config.yaml
n_layer: 15
d_model: 576
n_kv_head: 9
head_dim: 64
d_mlp: 2304
vocab_size: 32000
activation: "squared_relu"
rope_fraction: 0.5
bias: "none"
beta1: 0.9
schedule: "wsd"
decay_fraction: 0.814
final_lr_fraction: 0.0
doc_mask: true
Each number is 128 + 32 x the weight over its row's rms, rounded and kept within 0 to 255. Layers, rows and columns count from 0. Numbers have three digits each. The size before them is the row's rms in percent of the matrix's.

# layer 3 MLP up, 2304x576, rms 0.0665, rows 1561-1667, columns 448-511
119:098094175125166079122111127112142079077078140111142140084117104170117075083157159091156177127156131136085180083132123095120101092084142117119082138122128086147055152151138108085064179075125112
095:121123158070045117158080132145178180172066086062129160130164138136145111131091132111107142108145111165148181119134129169138144118129110180159004134160163114169149106154073095123120074125124093
102:146144202086123132120109130165140123115193152118112129119136159119074148172148126175137091124125058118145155090097100034086133128143135150169099066100140181131164124129139112178162112123123140
110:136108129182099148146083157131125135132145130179156136114092166170122127143149150157190120124109162119119115198093151139127172128138169139115122077142183141164114101164096112161137070133147146
089:151089123100172089099109140132155090149134152104146089147116132120156122176114135137154189124139143136143137133129159177107145119176187112144106104160149086102084118078119123108201155179111136
111:124146094110094127104127139113133084141160120100123179133121076116142163115135100081185113155044089108113077130082165134109123015081126121211100151137111112075121056139140096131115195113132134
097:069186092153167161105153157169159177103107127107104113161145143136161114099155043098186109067170178192150103118101196151111101173102144096197135115121098143149114053130100172154146110094081113
094:154083096087139137117114203139139173149082118066162107118103088153182110123122119174090139085088070077151098114168113091186141160144183090153147184188183065146123140117169161126140110162125163
101:151139142095121131099112133139065182146133159131123099139111126098110128126165073157126133212130092141150151141166117140144159127145144131194045102100091104109130094107104149091168115112167107
096:063194144146120136164126155142081184104074180127134074127111112142080141119153113095130105088084187120132141203102102154129138089121092173136185161069112081158087152184131095119165126102102067
125:136121115179113131155204149098116110089123168149121106133064141140118136138073105072080165145196077134192120068123155113058114135142109153133112138124171067188073094153085123111124167181173130
069:172092095132132129110129103142161147117098092074137118218114054149053119122091149083105125165134157113097104151133210044225101118129182108098125121145100097147126131076162165130108113129162155
116:170181061097157090160134158135182159141128108133187156182158126100103123149146061156130184090076201184118156166142149163173058151067117135129114127120146120184184159119121157129138135182135081
080:146102079104178108121129198191155135143117159092080105113119141143086163140148113133141117131138116144099119171100126094162085083077122055152128116183156080072125170135083069156103093167112086
084:126110094106133101128150081140067158070183121109126105182135079130135074098142119109156082189135186178132186099149105109126127091183168158151174095162139120157169126163095151188181107097170133
139:114119129150066054105109130122112119149158120117126137111119124132132118164117153082083146126080131165074067134167174155097048136161130106098105078087160123168105066129134099158138099135082173
102:136177152125105101034149154189121141018090147076044111138156179127131110162184120122108136157105131147172077150151142151117149099177081103107121152107137089153173085133099136143131171070124193
072:080175146139145134100189133176118088129123182146146093109129106123133122134121124134103098143113127127114082102102186124129137121151134126150128107158155068129134178112079149104150109114119132
087:148165060117136165124112166132126098121165157168147078158105081178110142097104122140126129063084148096089112086115093103093101133117115152188093092072131092138183176102138166152128134134114167
085:133106115185154125172148172094108178091126151111152101158097218149162158143140103129129097071136134149166127142159158152094177139131145116059142155132134146136110138152086108135143150139127122
096:166085105105149138116171106125097169097134110126136087131094092141089122165132112101104105111186125121179089158125070158127127080200143104139110103139102090104102174142079129132077115127131142
103:122101139080167136114131133180089158130100115148146133107146152155159132072131128114167145108132144097162188162098135123184154126116142107154140118105137154089104153135098124150127105117163125
107:138106121115070175151170120142131136120092134129081169135121064169124105180117091102200115157175120120119151179145118081071064083130143136179137137139096152160135105110169129140059154122107084
108:108138103145179119045103103122116137177147072110103117174158095134133139119164130118108145136113194064111103133181119114135087137135111167100128084157103158131190142168111126179111141141177124
108:187142176104152161139134147139064067120157169149115152076087132035149109124168109152129133121113117112115139102084087155118078143123193090142166045196126115131153108096138110124090169131113127
098:113185147137162104102085111135143084139139189158100140180132185104150172101111173110083142110108093185115173180105089103114143144144130136126097118141094087105094082202146123132125147134153125
094:132099106068162170066113068151104031132160093146138197126095125087129110103081132135105123157138156094144148138123159102120056099071104182123117129159177126128134129150106100115154130133102143
109:072115120146106089152078107156145101141126136098085095143095096127188107134170115144146080111098171077132099066121134155159141132139101111148112151170133129159091160112096087214153093131150120
087:135156132116184108160125169155171087155117156177104084160054161136044126135112149133169088119147166107129153140115113129091161113122079127167111117109144157127186111094137091124153102144113080
106:097145164115165087177132093139171157204134142155119114090144159159159134115127084141183094128124127097071119138093167114154108102078086057131089106133088123114140115105111155124133133140151160
098:108095174105121138137146159111095139065125138088097140104126104135136054121110118182151106148119138191148158117139176145152184146107079159133132148115134126130165128149143152134121116157117122
119:119132118120082120134103108100134176117133135154115180072102130054111119150077111134168113122144117105119142115137178136111124140144131132178124091115118092182128148114089134161076084144139133
081:131159139115143171125102122137106113127161119117092103170115104177142150099126158133118167092123128105076138167123149070180135114132119126119128119076146092096140140133135148127108121158108061
095:127081133181192118123181165073148154112151174092138079112108186122126081132115136105111154130170189121134106153124145047179141145134079152098136147132104121093149103132104138107097085167070107
123:095098152122148161120084138189106145122090160157138105173168126115152151120099096137171124130089082137097060144173097156111105092148084137122080123151170111162076082175187099194113142031113084
104:125135130174149146114119130173090136118190139131112139113100107135163105130093121072080161150072098155130149097136166127118157130168142160136137134136075110176127125145095154153103102061119166
093:154151138101164141172140102149169132144137127064112109085061153194073103108136148154127155069107152156180122102076149146121106081127079139136158144164157165206112118097112164169111117122127097
095:156208153067100146082116115151105179044163150171136138146114145074136110134135160119202092125099110124100105150096128094106135153164091076137167125159148129146153132160144146104060111115068146
099:110103169105153119066145100196094106132146107170160152089080173109185132182112199105077147065141093138187104148097182140132117170172145137114110140109092093164134106164124120145108152189189187
086:106152111127092121108173140121087148105082118142131109140168070173151160155153158167166068135139105098161137144058071121215101176081135146193139133102167121092141123087108102148195097084105149
107:141126188120121107134161153202064186110192095096052104098085113141161085126103058158099092137187116110087080092103156107115115089131115157162133175113130077113182128143184190175135199115151143
116:091117075103159107139117127166117115132170137171118157136229069098142120122126126091203053059142140151109133122131098115136186128134166146153060103114172212151155188136088122177130139147117124
112:170164127102071105064160108130124115125111153153156121072170085177190132139131162125145159164158119113221132046086167133145172175106190107167088160169142129185179132131088139138163042166170137
058:124124146124151114106067078115132163129137132165118120122078108117111141201111072141121109147198139112125140170123090145134136140105114134135070161099107153123102120064152098097116100185089128
092:104172136146083081211163096159130101148077165138042129153138126129093110085109144082041166116116135114176119171149153171055135169171104113083093126142131137134102148155097138164140149145171102
085:198120127125122111132119135186117129101091173144116133078126149133133147119113053133102116106153141107161100135060108115149103090111121095162150145179137102095061128105081171110123119127198121
064:138162142182105162120173154109122176131095138072174124094109142148160120161145092101102140137198097122115126171108157152117155110111155077070092147145134158139127031137106142101156155114117131
084:152109145065129144074127167093150129190059147152142131130123140152146152084164127124103105166130175116127135082117171135133131193118185135081081114105112093110105097157103116148110101153163094
095:168120171100138137122164153122110113157198121155176150161110087145176127123173127172094172046192146157080155160133097126134117173113072115144096121109094148202131155095153092174101128133070191
094:166097191111088100059125063113117122137143151162131127106165058145134208125097136150085125063117133096155139118155157111134114083127142142148106144128111141146117124116098106117165155141132111
116:117176134151110050138119105080165140067135154188102170121167170113081154117150090111126107169165145153150054152121119147139124074095160130054141175106144085099118148147088140118127106134171079
094:103131150119093157091142154175127120132089156182122149135120082098186099142085115111151169140097154065141053170169123168108118089121138135099116144083099133100121143099132099121126147160078099
092:188179099085157111149183098136133124118128103132116141127152157132137109115132093135091153077130045135089117162148186149113176079183138133140147150144138136153128136150077135108117131180194126
106:145112149104126205123115153128179125127134103118074167105131183171095133103108105148110144144131101178090114094096145163084123095103133135163163109095101127165112088131168083152127104182095137
103:141080121093137172088099118100091133179166091163153164183160146164175161125150141106169106132105161094122124145166152215101110130108171132099159107109115134128213102124155191157118184145083126
094:195194181162080086103166098129143114108080119182196134149121072161134102150136141057122170149105090185136184125126131138100144112125123174118127081156126115147127081145112096161179131146150166
106:146120177143136154109179106165126170101142144160094151124126093096150096141121104123123086134175102139103097167117177132166115105180128084129102162145139165147104083101116108055111133082118128
107:075153174111111118164177108108109100115136135170148106136161092155131119146105121136126110168132173095225137099146180058126089142151130138156063088051141111156087178128127121137073062134094141
110:130109179137159123029132124128136095128112152129114183120080088133159151155094070129161106116127106157157102175103152137130132132106135057060162176125103144101128129113168117083151138132145116
101:141124057165088156125150118134091116118166128113155192084111099112148094114173106145125132119103118100124105108114136107124087149106055134136164127106109108147182143164176097185102143155123120
093:156108016108187119140133107098107134148126082126093138114152182096074077128170146114110144102101125115137201116130127148080119122133192147143041112133124117131146159114088160091145085151137120
099:162115119162071155149111109052115105108183070148141133105168134153167102178132129135152055115172117118146113138140138102199179113107130061182140124146145164135119088161169099084133140161162108
103:131154169080182136158127167069130131136098127069125151124126082140120136162196132079156124120105105134100120078089102132149177109160099095097128140161144157165091163129074181162077099122132097
087:132062166115144108117097104076132120144103095134141062131128111103164098110125147111131118111090161137101135133154078092139114127122119117162120107125095133184130112078100127145093125106171146
087:134113143100151129077093194124135084061180196090140133157112174070096126124092134117118129115132109168098176162097108127104084154166108203145117186111102105136147125195122130084137164164103214
089:145092116150125111108123088141136085104154094185107145156142181161177082138090130072143144178146140103103115111103109153132096162169109116140132097151091082085143152119079057132130112102180135
097:055152113118098138145080091149192182121122140082101118183115121171134045123115085076104098154033119107157120089128132117094103171109079141147177065101090142122179137154139131088152142160123126
103:148145116185080103131093148197088160119107152139102116108109088141177105158120153108103104060141188171094169122135178080117057161164063107093115138085171169155076139170106157105112059180157189
121:116143116104098084098096105109113122127082108110134139157150128096132080127144151143128159143169164177109164139094071086126091127213161114205153109199116083111146118145155166082101160155127113
115:098114085109141106125098083088088132144159117108120147114157105172069107095105147122130115123105159104166204072144120133178054125118096126143215118244129121125092085160117101087097155118174164
117:153129187136105172121148114096113113148134154119127119153106140145123130080140146083123122132106107165144136120122157125086105118101102161151085112129162112091140174118110080119134137160146114
089:176106131135170122133171182126098148127175148145127139098078116101072099177082192131072135083115111142107161091153139132125123127083151176138133133190135142160090118103122102155161104122078187
093:168159143085096116141123097087159176107158134088108162171124116147117176135159161103127132062189052097124099183088159098150198103125174135161103126103138185125174100129161142158133149230154143
118:141183115145169143116135182140089134041123127086141121094159152109149154152088195093113170097101133158117151149163155173120146126168133085143113135095108139159137140102140171115101097132121151
106:120111158179183148078147127083104137157131125158078117108092104131150131058110198090086106173172121176142119088161132155147144101146190112173129135132102156141091153192109184191189089108169061
092:173145156114114122123127081131096158135087169122104191143099103091152196162065132136115128173124158186124154173194118123157190149066110170123116134078093169146168175121118150101147138137152177
110:131138159153054114118120175113203132123116199069112102076119149069125134117136122098140135150104140137157111082124131110082177063090180075162063113114154179191116153194135135138138103156112088
101:143127133167139135109114120176151132123174123116113101141115140129096144139128171072154101161086126127175129168142080119142119082108065167120148171126110143138106167177108127093128082122107138
101:136162178141153140129158069121091051100064141090147145116124135143141156087146144108127079149108130107081114093082120130105202157083103150158223080120146127115113098109084114158138107125084188
143:167109136200103079114147161121116139125162134143086174052093211097136139152160132145153138171093117170150116104133108117105133147098156148121150113128093118177111153125183070180100105116062145
130:146127096163113106045115121170077094088141110101071159183162131099162103152106153093126095118134076148165088111126069087162120165144185168133087088148151116073182125090182105104159099110149105
084:050181127113093095043180139130095065131133096132108111149119112118131158060086167096148123066196130139089099108098155146169114149100104177084107121111137177153123169186073110141144130142126118
084:139093106130182152168110144108134094114159167156093120090153195186115146110187142165117099167166108134128120157130078163074098087090117116102134113155060123188132105148157065117125157133168148
106:144089153118135171184170121127130121171170153161093128124098107104123132140119137089124108099101176107153120151110138083125077095112131093134086130105138121137138200161162163178208081141129105
067:023065129162127127076161104111089150138145128136131158120127143060151168111137151117114114051100145181144087080199132086118118080156129164169164155143119120139147131135076129083131127076167075
097:139141151175099165132127189137128151155126141038185107160108143097142143092116141084111162093134138125151141112097166105157137112139168125162146091159095149163166066151123124142144117121166056
085:172119156143123144161086140166144165105099167091169191200130101121120121120131147128097083054114093075128134077138152142133120179192189163140111084158102104180149153125144163109114106165081139
104:125071144130197067064117085179118201142139090119174148194075145169136109118146117142090197112104084185095132114135123160205176090164183133152166154122167125135146158141115112128162114121141185
098:085129131120041163156088104140162165113104119119140115162135122140117180146117143135145169107114094134135091095101100150119101112146200146128144130173084135174145073121111064098177107121127070
113:132150154126111166099102094088122160148112067067147163077133055171150088103145111146119093139145150105112126069161090166079089075090124121151108039076118116121083101109130141069107085107117108
114:075128183120114136102147123102103124154138130099129104142100091046158116139110117129138078131116156166039165077107146116181154148153132154116164101136148104086117121142099098114146117224128128
126:105118144088104128155124112142165103119126095173119123119162127162132119138114094112170075137105117101157135124145093144155096089134189138145082161100152108164144088075095133132179091102112095
107:163162128086121126091152112106093129165075109137124129105075138124202139118179083118126147115098127194123159197107126078094171101098103164125117112129138027084123084114148105162141095141087141
100:173086121148175194123153157151114148157114084126137052174159128188107142145139156104169149101128167134132092210100084162156140157110136057155159102124123103161147108063086150147169074144140124
101:125183141129127157068154142129135122079130178125163080123159159100119132168104098113138129141122149099095114060198063099065083124133194088107136129127089166118132114104076137142122115090110105
099:179096139110185145115214098116196142173176134077207096163165095154151139153170103142115134099114107073140082127098113102143119110104135180134098105134134098104072179109122183151177067175124107
113:190113091115074168177125173060136123149201128147129092173111140088173053095107145143104147147159101168114138167100084081084075122159097169147142165144155121104061129063138134117145209150101145
107:170143115167092128139061159136101108120168148111103124079093093140141103101168118107082139159194119089149165147077128110133138151095103088165154087120090156173119122098101138143138140160143119
082:125129120139047109115138098139060110158159149080083117110129092126083141102212130162076136122127126068153122110147069208142085086107156148155150094136153133188129160136121149031198084083095156
098:113153162099131075131137144131131108127100138173119133144101187158192099190101147134149172151098124126158138104098126094125154162114152104086115144135088112193109179131115119152143150174132127
123:147101146110099093096072167117161179168091053150102085114107099118101172086132119168138097152181125131134093096121076047150162159126122146175146076156162140112170131048097102153116143067130105
086:084133127125124144142180144111126149140141094105108080110123179073138129159195142146183092105128167177123167142151144154193163145166105162116116081142129136099105128141132128160193142093155080
110:126117168128187164161107102115162149113202144124094160087150127141157114167098166127098124137146095151084098109095121127149102121078100137113109093074110119192107149116131134102158164134087102
038:096124138097173122099129158154121171153071154164114147113084139104122132130172091128166143151155072126158126145084173150147164176170102060129197055095121079090143141120127161142085138088141094
097:121122115154144106157134126176142157159120136117108138089120145107120061133124158114172110065146149097128159159198111109161129100169109136107101098139121131164068145155136112128157081167110079
100:104139117155121088144166038125153085126120187089092127125098145092107142126077160124125094065086140109150193127079158132127131135105188069217161127151183102083083129127135103122106111100108141
111:128140095147161109127040151131110066126132117106133086075127109122142117119066070073108062099104148122140148149158095139121110091145106161134089140131135172158136132078105174176105063139129173
# layer 3 MLP down (transposed), 2304x576, rms 0.0111, rows 1561-1667, columns 448-511
108:117115124147103139120198121098064106119105142155168156149148151191080136137130113060150073174159144142064163107151161133098134141137109169108127115162059130188126088131129187155144090125101191
099:075194148058165113150075168148127124138083070143159094060175161086149191100126096133154156145119081128117154173112127110080205225102168176132160132109091137196109143073112113180107147117088141
124:119126158099085084185037134123119138134165173030091125068121138076140107156146117178077073091172138112128148122132173075165175155146125143104126168139164167149195108179168156102160143124154069
105:159136115127119111098148161117124201110109149119085145172183148073135172140138109176098157099196152121184118145132099129130145131108086068079115136082113164110118151126142145171184157142081082
090:159186100139139081108143156188105176112157153151128160124139175145125125099140140173188171166119099123111157135118123122195205161162089188081175152141150114201124126164155151101083152120045174
123:177173173139153131115152093144122042043087133119154073119116126146138198078138127197119154093168143173152153158129108087135172153185136149116087088119135150116108147086109132123127152111133128
095:146137124128138139144159101113068106133087081209128161078083115094132075119175104132128086148063125124150106124138169111141160147088133095155114140127124100115134093176195120128090109142148203
090:078145167138125085191119092137136101157121160067078145119101142144116095095113143070134115152095149147096112165155138120159161101111122083168151111127120169060141099130176060155107064121153156
093:140160064071087161118166121109119125151111147185119064123152079102211102131120071150124141134112170121130110103112149111143121187122155150095077177098105117086070167105101176094158199098162109
087:103151077072104179126130130138115118110177140164102193103098155124144143167170176184105148168139150191127148092111094139139152160127175124135101154125091137121115093093075163120105127100221153
119:110180109086132152139131102119082135140183126122148103100159144094083139074151158141112127110170131168120076130111206135108124149116106135093082083072194134128162104160154053075074131204118145
068:111106118176113195108101087113049095093121096127153128131182166161153113163144106109122096111139151092131104049101108149203075091127114155137120094132117135154164130106144073093143131143098144
104:123124101138155096149154074131188125222159152088170172137147080200140065115113142126110126135139203148118096169110160131135128156066101140148104154050114088088076111133065112085115157147181145
085:110091101154134150137130111143150125118188158120162088149120149133119167091111164105150148154144167147130142166091121145118075089135135120152106146170130093105132164129123129099115101154137144
083:081149125208154126136135146140097068154069107200121148127127148147128112099182148116139107135125115124114109166113148124110103138134122188158105136186148127152061154133124090082110118125127205
123:092095131156151122159126168158142134081174138145176133165073173123063127126115168118153177136185120106128157100132118108161129167122140117089162085101108098107119162142106141150062154135081112
109:131084106152095213130122134144184149164142118169125135130088109077127163098110121088141099128139086166126133126123136101123162133129116158159068127103142129088135179116107135164125081125121109
070:055163166146147145085108134166139154175140105114157160113139185077182136100168103113129105107154170153109127164113076081102149098197110120153152098153111204120110103046152089178071131119188151
096:129098194160163165125083114145178121111132146172163124130103085144113120148123197149173114198079155115105058134101133163172148120113174182134084153121159128159134147110129168124152132146139108
081:098104136168133157117110131186156146162145123124081193170132159116152060196102132085081140133109133111164145083098151080116159114129185117111121142154094149142063169075153135151156154108134152
099:144178162097144118128146156149222147120144093138137126046163160128126135131102150130140163056104132092157070127126155162073142096112089105121204166078142168103126143129148117192108103064119110
106:139156162151124107228124074113087164141131106155122106110127119117116097094128082149056131109199173091122153116125168081127091145075127118140126159097109101097084118072084152099175116095104142
097:196104109103091180110141150129092195119081145182163173150162096148124103168121101153169117158113078189099112096095099125142135171148082085182081107155122187147167088143157067149128116156172090
100:139092154142099179092109175161123105155129104189104191145062120092101057153119130145139125097135172125143095133075084163099165114115058097133123104173144071121065090145111165163101135126105122
100:122135091090107093081128107109087163055143109079165120120088157161184084118178114130090142160074085143090111077167162124131115138104096148127121185137110168083159126184124161122147097123088101
095:091136157106089124124066085143104169085146075149117157108171087137131109110154121114162046162161074184128081126183133133124168116190110136145119213087177065127129084119141136138132132175161151
103:193120153121103125065184116108105077119119181105129138049103121110168147167081101141135164128170114120132120120136133102084141169097108184181118116102159118176102193176132102112119180176092120
099:136120093091124113114166126126124129177161157112084200126128175114071130120180160153128167104166122172074147152129079140140147127131155128130146174109179089102118123071131161117098147147102077
090:117090109154124126149183118165131090169100116093212107129126056095149122144165138123171105139120123122153122081181042136092159074150153121134112155119146139203150169102145129135111107169162100
100:100116092129109126170112167154166142140123135153098078146150148119099126118148080146125119091169106103143088102086104155162083112075171083188153108163123150128125127131048149145052121118120107
113:146138126116066093108125159071115168105106105175065157117102145114129103042137212155155216154160138093118125190158126141123126190144103176096130130116139113131082167140119126164092140177131138
136:104127090193134143171124129101102121145115138101172181143109219099138092105085127048166089194121116147166178110136118156210157080067160092050151105163137099138115143104100128151159104086103153
079:108161115114115151109032157150139136181045126144126106158142187122197119139092126128110092106116146117128113100082189128109167150133152151155055105190188116093128111131028107117103079115120116
094:086045162143117158106120092171176084186161194168163115149149107156131201111068120143089128126100124103072096115174114111129110125165132156106172075166148096146164116138133120073077158098163137
115:166065136118195179140157152125088128107115123138134118151107106103094142112126100088134140166127126130146130111109115102138097083100107117167082155115115142134084155175183117088115140131146123
101:118117140059151110148152145121102114072072135114070099136144169196155138162100082162136085173095163141126096133114130157104140157096151121103115077143105131106145140150164087109116164194167125
091:197107142169136135088154195144169121077160178133140171160158107147123097094114127117167149170124115146114133167116091170133135140116132170088204156139095141119083151095125070090123167147109102
100:153135111157157184137121120119098100148174133132121112117134118165154094090138106175095076126161094129142130157120129116109138190137190135145155128159116101157104156102174131144090108153181125
105:154089122152087134084117166073133171096167084143155169140110116126150094096083168090148255053162106109143154128118108050150139160144107191091134117131136097074117130122151140179110063145190171
088:082116095179109195129084162146124173116112170119115186110141150149132125115211123119131124143167162157113075096169123072173103138157200138082100106169111112127156180125110101120130160105093138
106:112089166097125124153130147125102151156130062145073114113111083096147123099126129087077143097133146074087019081146100148159113145090096139061179176128098168169112194128098132160085123175128126
127:079094163164090144159119092131167097131150103083127122086121157108168154141164125132130092094137088156082137131094121133111099119117105081050098126075154119158140115112061110088125194164104178
110:144114107108120198143106151188078080161134145109140166096153082122172129113195179127120135137105153171157130101168160120119177210158169097075126174124131124114069145188178162170096160109069078
062:154099127082167130188153198092146155129101127166053116114116114101128141110110166135144156119129059137170115123159119138157066080150173143170138148157132081194139084084188155172131108068140084
090:114107135125108101142120178164139116132152105157120080152155119109143140114147112148127148078163049133171172156109121210103148147181159161123129103096125179116101166143129146143099168094157093
084:085107124155085141083120133122134090090125098103143089133048138108100142144175136130121146135115137183071151122133092149102108156097143091147128095137155142181189122137120109155098084126104133
060:134182107105147141138128098208117121094110102069169157201145131126079167167138135108143125173105163117106107176199093122163088102162149074200111157142138126213137229111111120158139082111115133
093:185121120132093086163113152148131152121059117183161080120090198075172152119119150076170156155102155117088121155127135132158157158115236082112060114124138118123147210112098099170104162182120123
099:197117129116144125114133132126142188147152086115140134088173162158098128145090148133163126126158130073090118193178146130200110085148123145111134102122117047110101144133105112154131077139101103
091:108123145075166176081095129126114081150137127126140108119172121099134089136172070099097156170117160149114128090127137161092131180177135110111112073099132104112114127142099138165100122095151174
110:142145095134143126152151141100117140099118154136101140115183137090163144173085162135126116090115110115146164127125099130213124126163106123151166124104065091098070106082067181073119101156137139
093:089077081155148059187170147149163141092125166106108120131132181186096140109074144151141137094122081089141154155064093141089149096109099122194195151107119194158138133122148158163096150135171081
088:131170130130208128180121116157128142132140100071173113120107185140148105124102128118148081131083230117153128149085113128099164106121181154100111183146100171105191127126125204191118142113150148
106:054151167078139085104132120091101099180092124118153130129050111111150116126068163110053110164121169154105150131121119159119144151125090124153118137178107158173156100117097116129121102121147127
102:124132084039090123136188150068119109151101168207068152101189179133108115142130097202113148116109135188114106139086092097092093107124101170138065130104075084096104182118155149136104131142065114
095:132034149134112097123124143116100109109076113095148166159101162132096136149150095133166095148082147037115118190068101122133095124086101101114128133179132144163150145107156097072133094165048109
105:121208119117141107099119134176159152146118137166115062126139114089169085134112110104134103072168142091112149190141092116081136102166150115157111113112171152188128135136172021145109136114130123
104:068144080132101124104109139116091135071121102155104121129139101103113102112082092023108133151175109125115163127164129155185139136132144128122091113101156135159144149119133134201149067132154097
096:091141159098132189138147141166076143100146161157182108081145186166084174060119136163145189151105125162106147138165112054102115110109161047136095177094115080093099089103175138118129142125130122
105:193061177103107162125159127106118093115126117113073155131118130124122160147125141187116129061129113118111110099058131132129146116122167130151157097101123122119064088145113089117161167170137106
091:128125157146073159125139063132098111135104167157100130174173112067142158145080117160092149163117122107113129129155096156117189128134135149098073079198144114131132056081096089107158089132107121
099:127138086128128141087117097165147131096129124101077162054194159150110174079134150231130158118106169106122109134063155100169175150067070103119117120131108152148073106121123136187200127114119200
098:103112141125160146119166091139124088089147082141136140078180134143164108128130126149165138156112184102071167101129110148123131092070140115108177146138098143082165070195118148130117096138101148
094:051120146147081150144062137063152150194126168102141102160176081143094118134146147141121088108192145145142113100140187148127118134156118096166122112098125123120128166093139138144098140126138128
089:142173100192129143142196111158108126136133169121153139134100150146094087061121169144153105102061091115107105121133185133114166118112157177085160110107102104108145127137102153166096133125100127
087:139146113117145097123161147156069134105172103130120164143139145087151077122126107124094118116077150159059136154101139098077079163141159100097096137121127143130128124098131132131195087098092189
093:064118153060098044128103102119141098126212145132117119119131115116112117108135080116153115137055163089124140069148080066066116155163157105110213135122099154130123147164163133181132188167129109
106:142110112198095088159130154126141155126122145104071100138109179147148079126116184148133192109100088172181179105167063109105149177098136083118142139134154150128158100110126197119157069158200186
142:147125146109118141144182151093149053119143137136157122151119114140076185079132083172152151119110115123124111134116160159179121118151093101072113106112157169125075163150141123070173130145137072
117:112125133130099093075095170114132100108104126163170135134120062104185125094166110139095141071178144140114190175099126106135119102129123116101148152146155156139129122151141171109126108142147139
124:106137130180137155151159109128134102113087130082114096126111117169082146130147196097116113133174139157106200161162072142136147158110122104065090117104204137130110102134117182079150147136156105
090:085157142158096132149106151088120079148067132148129101138201113221067087119124064177112097140134145182102110087137132094177081124120131152125103130162128146137080026139106094114118130158144115
091:091150109100138137162157197161121154164136144116119192072198153083186131104082158124111133099118111072136188105104101118101145106137152119102125158159168143181154118108154200152136067127123124
110:132187130142087120135107109114135048137180086126097100126149151111089100082142110168096107153124186124084162100134058101131146145156099118185106188137063142125143099171138134140174185178085131
102:237153130173137046118142140176141152176145128109126103091138109132144123158089161199171128078166108137127179175170092089098145192110131144165171154175161144129094132110154128121120124137114110
091:112165112144095101087088160138150180131128127156099097121159151127100083111203072176087092087098066114141088127184152122124095180208136124155084145123096123130124103131153130147130093115098115
107:119182127176113200142172152087146191062132105144106112104189106070118096125115160100101149015113080130111104102126157136115158135104082131126105095069078135088196148134049163103174151123142089
108:101158150086166141132092176088125151081132170178185137148055151120112135138120130100136110134117110139124090122170115169159111104066166116095092146136116223101170128125129110134034119137129164
101:084097127122133164086153175146167111055180128093127129148123149095141179119118152179147153136078107090115102145065143063152114087143136106059170161079144107082088144129143142116157154109154142
141:125119146079082162115106105140137122153105115145132150171137103065130148163104172143134156097138088198141150132119166153107075118132081150105170092132160105129187174113080109066126144102117124
125:099126112148066153092145149194131121064143158099093055111193109086175147139204132132158130156187152215135152087128067111143131116079084120144122105145136127042189111135133149085158145116140117
082:123099152090111120112131178101075172203140091111113197112133136065078068136091139151140117171107115132120104129149120142100155180108073111149085136175154172156105089098131110109130084111105154
082:151121047154083128140168113130187138126146161073116190127163137115135124069045158121114128154174155104117171153157177096110137137130098137098183073155109166084148154158124157103097101090149198
110:125156150098135130095126155053153191113147145135161100070125051064116171181090170118135114147167092101124137071112131117112117160095167087145143130175127146173112185095066148098148132175098145
065:184120062105115109133131112152157172088075093108116173111151135117163085153165079068083095135150153089138059119089140173138076147067103105190098120134089104123098139179141106153163112144160158
110:206079074136105173150128160162149140113076131145156065102113142131159154140143167122136124150112140120126109143140108138131173168162138175113197093121107123093110144121177127141124138063146112
094:138102096137125140129065134153154199194064124133206102107126147108168132135094129135115161166110152087111130138157092134099144119126192147113132102137121115132164197129112118092148168174166131
104:153143175126160092078133187109097070153151106106098162130135151126172169070164159166202186131125117176082098246155173122128139145081108201157141139107122187155118132164099143164200148105077133
104:128104104132094189107141191135101154120099123123178132106079159146111103151150157092165152150159153073190095125155136104150045127157142037079131176086119131134121087153107105145068111120166153
111:183106177143125146106162114080122164078141161134178119136145155124158134126122151163133130091137114094091160132153127119129178135121131147114137160097148106158126160056134150141110106129148159
116:197088109153096154154152119101115183144134176100150133166116142168097154135153134136132142106162108132159142077126141018139170110126059156106093136123079132049180184082111127096100116102154095
118:109161152155057107150075090211087070126080130106118148126119117131194123114123136081162130131149114153126078156109132081150119151120168126164103175118186122130081179154129134099150155135123107
121:100102184228130142162087136083104170118173148108141135134161101156064115120118153126125179111141107111167127143165121190044060085143100103130122136157112183159060137127142153158088159106128109
101:117188130161096137103186103158129121129175127120154110125113153111126149105171153148167126100148100046162160123164128072127127132101107092113216126156105159114081131193109168091100106180146110
096:160144089105133167146163113161194199125126143129107146157132156176100140095140115127090096133163096076144114112155176131114157095147120154114082103144141150143111138036107144136110128158139163
097:118110122179144126093157127111155115133196131114127159170163038133124147150113140129155129151114187094134114124184144108149123150128138204101146152158189093111139075163144154154167173106159077
108:113117158149122143127083141106197185132156125176165129125149205070096159182119150158149218128120156138101124127138120093161146138122104159162156119108081108120124098135115127133156117104101072
116:141126174133182150153131100151128152182122134170091177112102165093189107107127112116141116113123117078168193159124124099144154094155149154182161114155132110156196093089048160149166158150080096
086:083133116099156161094074123118088109124087124106169133133112142128112133132100092204136107146100122125176141141134121101109120091186087174103163152143103092213080109140174079087168091147152104
101:142119115113163100115160144109153168149120136117160131229118078154141135119148107146129155146123169118126074116086100128136139159121187097117136134127096128150228172134089155127134161074147155
123:129126137126167139121154052132131192098111150136120114111117096101114128062164159135130157184115103127084084123098149109125178181091117061107092103162144113173102147182110131158150082098094111
087:146179076168094140109110090142182096188146124108109047051156129127143132122144091082125186136110127165131053110177131129102174136112180145136109143072168120145100133099177130118129117105083178
108:157165182141151121118128132160079085130162180115160154109106087118103088192094172070153136177127169133124144144083132140117104144167153092136103136121109088135125113108121110110080147136116140
035:106146157171094177114154079125084158202050133128175156051121127073168145141162103061103054126182098147080129127121080121089149084140106152150144126044112160154119128096200127077079123106117115
097:125118135134137181141123167144146104092173131129156134122158145167157094157071160126100121084062146091115122173134138126149107142131067132146151141131134133100119143071118068138120163151108140
100:110148094117159127100116093102165096159151123098124082132171160098142161100097142157121122105120081123106069116140133112189117197150181157107176107164129086093071084042154142135097140087159132
101:143099197119198155149132166133136112135174184135103158150149125170175159172145160080153121183158096151044103080122085159078111089104071129127092086097117185167096077162108147177111101082159074